config = dict(
    num_hidden_layers=21,
    hidden_size=384,
    num_attention_heads=18,
    num_key_value_heads=18,
    head_dim=32,
    intermediate_size=1536,
    vocab_size=11375,
    hidden_act='squared_relu',
    norm='rmsnorm',
    norm_place='pre',
    norm_eps=1e-06,
    positions='rope',
    rope_theta=10000.0,
    rope_fraction=0.5,
    qk_norm=False,
    attn_scale=0.177,
    bias='none',
    tie_word_embeddings=False,
    parallel_block=False,
    extras=['capped logits'],
    init='normal',
    init_std_qkv=0.0277,
    init_std_o=0.0,
    init_std_up=0.0277,
    init_std_down=0.0,
    optimizer='muon_variant',
    learning_rate=0.00164,
    lr_mult_o=4.0,
    beta1=0.93,
    lr_head=0.0048,
    max_grad_norm=1.0,
    warmup_steps=200,
    schedule='wsd',
    decay_fraction=0.832,
    decay_shape='linear',
    final_lr_fraction=0.0,
    batch_tokens=65536,
    max_seq_len=1024,
    doc_mask=True,
    train_tokens=381800000,
    max_steps=5826,
    dataset='wikipedia_en',
)
Each number is 500 + 40 x the weight over the matrix's rms, rounded and kept within 0 to 999. Layers, rows and columns count from 0. Numbers have three digits each.

# down: layer 13 MLP down (transposed), 1536x384, rms 0.0572, rows 532-548, columns 192-383
# up: layer 13 MLP up, 1536x384, rms 0.061, rows 533-548, columns 192-383
down532:516493453527464481482534513510490447454471499482444485482512484519520502471510503509508488525493459557458462517471550595555516526522476543451472514532453499506591454465496488489496476476462451506454530467489474564504479481516485486451538565417453493489441534465537499488555445526503474521457514522489372496534519483477581527464557522437493526538549451468498545483564470510478574519527514508478500459475516458545485469524458543516468631462458494529478441462501416550417457562423482474588452547531517491525534581422445467465482483499501529505482487564452534456499446488489446403
up533:519510372477461464544492437513517527448465479562492490437502543448551478596469465484460476490565516496584447526442534458511539515519524503577559491487489566447573466500429583482532518545479493504531505522449525507550496543465486503476529497525571526449545544537556532548526572494466460439553486526487472468537548466436500536614489494506494461465442527437497503477499514528509500483577499491464573498445533502466474547496519488494478537506561519482479535502502550501532454444480511471476564514476498478440497503477648485492553546517438533422531530523482483501450493549507505505
down533:534506411468512465545595504509474533428547528458483553495521515435462504524594501541544506570512539505505466546470529482571518565513511464452523498479452530437492534486401523467486527462419529558555529526472547478470522571441456501493500471498519492499501493433517489536448577450521431476448510490466372461520565450461455612503533491504496468501441481453531572467469488481531479488504428461599496568478511449447505489493520507487524467507493513498433562486422466452476514551508452446455460545496502550488536504467522463487523523458550580488548559462531451443458506444472440473
up534:554498481464451438488491488571472426528514480569442526489517521536572527516560429532512475526470500462495505483480429530442440427556503488492483501502468505480436482519555500433517575514489513541577440493507448438518347587511475509490542401485471530511566495525471426458444449477495489483480539615457510552516534511508478403462512505497512472454440514512482521496503513497522476524521524483522495549471512519495523490502568613530478457484483508524482435558593518514455473493450487514421524470488562500522494539412518525525589547624488568529502520526477498496436490573490398478
down534:559503530457531533500495449549511488448510469453455480576564531512495559517479475436486460459441526415485517440497435532519449474487524549468544449540475549476523517539519450441435531486499463517510512495568479422485517497516541522528544510616549478493570471513465468454461516434482503484482553541487497518482419534462500465521539501497457503509479497454535509492527522446428526507482484509515475485492518411452525517506499512484526521488467435511471487508431506537492507483513432470490553477501548518509450496492513455491472483574511496487493535524505533522502515540561453524
up535:476499529616383493461462518582450545473599519585508428542436482496576487481505553607443527529483489507495458495496449497459441519465590503408568482548484440528544512488541560527495499495521539475528467545520529522514460552450520462541464475428474439532487491562515540537451525457529472468505512529541543491518580491449559466552468542487513495488461480584548520494538572495458535489539431473553563525439495565531511442501402521506514505439517507535439526508583426441616505515470581530441476511483458477483511415502479491558569495529491391569543504533468546480510462469577524523
down535:534501513433530517533553516484465544426503535491487485425566475457593479525497473529510499436472471493543464553538492494436511437464472561465543520471474482488525484432565511511508435477540384574555456395514472464418458401447519428519511419537482527519543490485451464542528504545465465457468472414522540483478533506476448576474461468486470551531457478540518509536488472481503486505503545496449527468486507465470522440481481479545543505511567403498544495453572500400524473525509477467491472498551468476496545491427479522540504534514545515528584551437517528555583472501510526552
up536:522578524493457514480428473432490523459531502533479489467498535518492534496512489409515469524487510541550457503453529510558552483480573536471533491526474467489516510497477485488479474460468474505496554551472429575507531558549511463461517500518532496426439535502564468533460503504425485540511510556579520501479471466535565508483451556517540452525471532565501508512569501542530494544571532516506492536531438480470473507434421580454508558518455544481405495497593559475430482408506432470532555521588386586555505499549551498476482558490466482543559464463453565509554545471509473453
down536:483520459479476543474490426459540509437619459577505486493511512526514492526515536470527500513531518590454476498441544486553447540506564593497454514476554555503457426480559509526504475481491562511508535572468419487506403476618475521503519453505507505532496519492480587458505578550498565444479514478450515511482492537461457423576450490522525468556502501463582541556502560525458522482515565523486516448541489472595450511482462525501524498491446483589498469514516538542463606423578449515508513590476544512483530527512464471527523443566522490482544456482476546541546515483474458487
up537:491510506516529507473560537446559519504476547516493592489498484436472445544514474534477496429530516574505511566407463587440528507462575574525474470435494519542503502565468538506512503441496563440475415491510453482428517482498563491504452486493470465527563458462449476430458488520504440502532563511532502471542446497474530507479438459461593467524451485543481428487522480503479497528531502492452570480482522439522558486474523488417521529568532507445571470560513521483506567416501505457456473517419507476477534494557480511547483514456509511501502540551498534556443448483471556478
down537:512507442469505483440513545511508476508497491479510503478483511486501448499474498514428495418502520522466526501488462488532484502526441509465524560451551466477502522517534516474501511511572547537499515521505513541526424575483501483490574481464495505511496527505523537529512549483516499535520519503535490541465498510510453464449468509561474500517600499448548555482471517550481565478547475551499473510549496508511465411486495526528513481483477512521480539578472552505536522442513486418506566459496574534517524550508488490529502523527458485454490444483539488452513533525461515483
up538:480521509541439519572499514513482540485528454433497471457406469523502526480572558496560549489478532524576461563497466547454471469506487565492540469485481481496514485499548457559489493498508472444515470549496488471549521559521503451481515502514487533488557527545529465449513431525505537497479467521433422484487471505449484488518507462421495489491454515484486517524488447489510477543491541526472543556481481519430503497432491502441540559478483522506569481419517492529486574582408550458482521529433434534449461464487503498469518508475506538489476542518518491526530404528509498522
down538:533499466466511482553566525449478431549499440561455442497516520506565527493522476454489528481457488510543494462523472480527463451475503532474468473503516527496543521486451497553546543467510470494507522452527500555486478483539507520510510502508504528486481509512504490539491517480504490373510449501531477505486422525498504503507530477521473473507495526515477491441520448473527475468504550517483512479452493450517517489478482543491525470481511468544522466573469532536477456540485464562571525479478488534423508523501557480547511557485527490446484428566422464442566488464493496558
up539:495489550431507474479478481489594498589572462504545518503495596564522473481482515514557464440499551452496457516496485539508515513503485497472446497509587475543569581495533490539462544481514511509464524487529515525499484510498478551465530528481530455567574518467520509569512433445472458493482571599521524524540546479510529481512487555518447457372558448465503511470525416501479477521506422501427504512514545506428537522495447528389567516496513519505541486510545507463538497576492506483457536479538464488487507385531531433483521462510497493535535532538533518511543523562486562547
down539:456518558468491466504503468472428524483491439484601482461568501549474503572534538558504553498521466515540544485425547555467473533540532464545491516534498534416458607498517498519505512537461536550548387423501470396586517501481468530528483520530522559540522529505515480468514566528549517477534458535527582523494550452475464492525501490493501513495528490447484528516548526500599441437476525530482551582485463509537529469439511497482463546560492432411550435503454540490477611467498516570441409568588538521461489554507503559494556516561499503490513535503534460586522475500484471483
up540:518480514479522530574418519418556412514506481505521531470503494566483560508447479494485459441558500569496507534544413584490485516488547427442525479501491530538494487513515523526427524427553548516571458452485389607536438538565508470487522475474518504474464515474496439522456513471552461521464452524542479489432500547476533619565486495404433538545519549445506549590518513459556534535532508497487469486487476470479566434513477520482449501516508577558586470515527552558585605463492475442446504525519520470574500487525438551436458513544449489489507480482558574533454486504531515494
down540:498458473477517479476428464546454515535440412438494457502509505571477507526478459502549422507467539520458536514435446419502517539524546491489502531473496455550429438495457488502549621457439564472495392528438394510499519546503510445519457425517531527433447464491540483477575463505542496489496506471482509509491505462502470550539516474510512472462505561424476480464522471528493516525523558453485509492503501512561510433527514487493512471501555529504474493471475454495546482507489489530545468568530503502547520558546470430425505532465498520508475529498524505506502507542535505442
up541:500480503547446469469423529421466506511496471468473491472471488527492483519455463505486524481552563453472435504511427467537557489560479429529488438523443513529522547443464469466510488455514482463481475501461525546570559506549495432526529458507464552490494555516511544474561482559411448483553473536473490521502501503441533518587475468463491436495456508475538533533514556499488514487550512564482529515508490501464500515533496512545501433511482513590528543534540563529460430481565465494540552487501482538527504513469587522519542519517533443463509545580476549516441515413471435462
down541:531546457413478620494519473420543495584492559524486488493499422457472445491546554552558487461525487509494521497472501522533486516549487442446578443586549550554531523472506487520592468479591459535496501528613568530469501557528443495572556553504445439528563554543547519524516499471581593460517482494465508489445524499532478468519500475472537538519588554483470486495537500532490411453477524480510504500500528480488493506535541510469455563485557525413464535501562515487412476492451490501504489520544532509502533514495491454438493577470455539458570563492565484442520538527538531517
up542:452509504521555548515479491417461441475467554533507466479481468473563484461517472502514420563519577613490443480598491432440520518468451536511475549442503433524476589470457539514484538555460492441619474532498541473527492541484470492525493514497547517420506417554482495508516478576478464457445617491546470478475505492502529510475483519473454487504521503543520529567467478481471481456536448493514536498575521454551459561475483471528578552481550522485513483557481521496503507526474467473522522556508475462529459547505526534495520511474528520487510518497488528536492505528435577459
down542:480467515471511455583490481494520512455513436563514450534477537489429553548484509453619576547524511427507508513488520506521497424496534524448522508508496428504495500554498483449488516548442455513438545483501576499519490519452527535517480470511431516481477536492513474503482584471529545540492453461467542485415551499486454570535497436488568514482508512498498483423551484404550457531572490509468545534487442512438493556514586486555468419511546468571458561502453447471503513466456500492512477483481498489461437465535554509542501486602470471481529389564504510486513543503471432456
up543:501457481492476423540506483504478491496444514473534492530588480413474462450433506559476532541614523507524493431451482482486455453509536460511482427467589494497445509486433448540517524553467478484515458512455476498573487503492539471586427475575508542557499537517482497441443471516462503532437496515493501547462504467533577491527550562524550522501554495441448433467545508583463547505481532504534481512454524512475536481481524570472538466550448528551490515489538535493461477536529543496478469484501569451528516427512554488559514571488497514601571521450518485482505540495578443468
down543:485575530439439477509554553447488521552505487580498486563535525465443528517472493487489478479597482594468485495514446432552528471487569563528573514518559540468478498437489409451472521444533501471474510439534509535599501528460510394496494524463466450589522566397549491530492442543490506580521483512507466553518475461549482576500482530538594492455546466481476480507509516527501520540493494482528472484528519491508501483539506513492504472459438562563515507449518553486522504529471452558558536567492550368446466535495533466464511497501528489470521489457503474467519503430492549518
up544:484432518508489506488506540534536525554426475473497502536496440475477498506473450486565471498495509512582498504506523533438551501485576502494409432418451477545514510456486534465468518483542518455573419501472497502601506529503469473457585610474459468448495462463457500531473442468507466546489465489451557387463473469495481526568463472469495524405467538470538500491572444529528529598532523545499546493505514492531501497541396478490533528502440477511485506564400536446493520533468528527519535461445556530478518512546453541474522474474495451466384509498512422436496431466504441581
down544:515488501552512543516484480520569491510504493516579571482496503465487457495528471508514521460520520369501558528472518453534477477486481482562485456476488520497519477496478516433502436446455435405481572494405528529497545521464525506430496467521514549453479420522538543484522429481493437475377443496470582470485532478465453452501522449557485598495485441498466531437453454486519493513492490475544469489483535413518473510558511443514422499487556555573388528475527476519467547435469510502527520534520548517502521562406589558496572534465553492530498536522529460554478493477505473522
up545:466517518512467427490489447527523475481455485554466598554458484460528519436530461515501489499504432494466502554547489501456578506516535474461570474466496546503465473494560482526577448438488603511457509471487498519545493504534492530536532475480530436548507563525528573525524503565513477469431452495542446540485451530549590443518448513454458468490493508487455414486565495520445531519558495555449478495540528509560494467493464504534594492438485492474477549541558434543562484439489534486486486528521482508505547457456515524405509493598420535565502501471514489436490416451600483550
down545:542514585432447387524539431537522487531466552532517603521532510434406417459556478479506478415528460552476460577612472514475667590566555377535454538451460477517470516440582510552522487486566537518478500480535531442463383456468429508510440441497510462494525501493453481571526543469498459440503512452484469537530493452503490544510598479462545504545514507550398497523525514458470437429479421477483420559539531520523493421436497466569520466523491535527453408432548529417435546502491502445472488513404448486482544535534441524454531400438487514539484423465446469530520525513471554512
up546:569409529438496520536546482507478487478450468459547503547528550468440503548536447527515492577467486561492485507505492484563429518546570536457520485444464539483513537488512477541451465505532485529368576527519528519553495520556502481489514472542531517456524500499483565468435468498523461501520505616456430605465540553488545448538444416473562501453417486453556578523476421547539442544469472508463447485511511594519472426539530488500498466471508439499514538494534503499541524491481452484520440438474468470533453507467467501521466487517504488469553501562531540582411372492430492460
down546:462476518417466487529550536482419454551500579556473542512486495487617483503500508495513490474482531578487439512456442440501521487519515550522461507499528468521489535488510500521529483512509520499528521491513503499555442512481522417534520487447551545507459500516527512523451476502521499479472543480465551462494556460558462456453532547531475503439521501488498513537527513464501469474510502531513519469556528527522464489467513488515506494566527555494509458510491476485581473528485583500502511491554398478512541461475515409489497518501551633453532491476521516555484491529543454503
up547:466544507448513508506431547478504465536474494525467511547442551481615551547540502466485491554462471574516477498467481496577497572506466444475552426483573470478512449499587480474534513536521523534555552476561482501530486473462407500459552582545514600447481516423574495445501471465524503455480538524480520519468400436508497481438435509486536497480503472527492447431524532469446517433502506567483488526462437507489573523437549476443492526501488517471548514493557476524433542515463479493469581538466479543558559468498545537473485424471549523517485471451520569558473406485460492454
down547:449526527473551528513455490472520457504447485582514494501498520551496551529563487573514530485469500513463509561533546523593506516455515513474497453489530511453519485490512491519487431477479467485520534536449496533455477406497517538528496413455565521516569499480426472439486468433437545522443533490530507536546537508527499444492533491420475533554538488522503506415466462529416436526520501485557458532485443510595496418453475491505516489608524446452554523487503491521510505493542501510497526477440519555546515478481443482539471494531402494503470548444503484415561456511542500504
up548:527483438559503415546553443484485512533572503463503554501440577558444514476448598534465565408440584527430468495565516514503509464481439425553554456504487540485571503470479435492520501470443475511563521499527467498445501584505452515511515579512494437518440512541487541502483458507511470475574530465419456541459552454494464552506398440477458504463484522504528534469461487525464525515569497552543543545529487519419546516473515527443395550503506511467538508543449513481491522524509580490517540526494570415511505502458480557501560450434604492484494441532536492523551525459493520457
down548:521509517458463512508483456419484445498526471515487534518448491523464511540490459481481506528526473528479528524456524512476488443506485498489492477522519483500510562498452497536504537577463511478555421486514553545566519556581495524510510482503523451509508499529473492485566513457514506494487496563511528505509481485439501475532543516516496506514507480452576489511560589572500478496488511578493499534553520531452506453471484481462511498494566496500476522512500461457520495507465499549485455510484533470495536520565486463521421493527497524456555504465456461496482462511576464510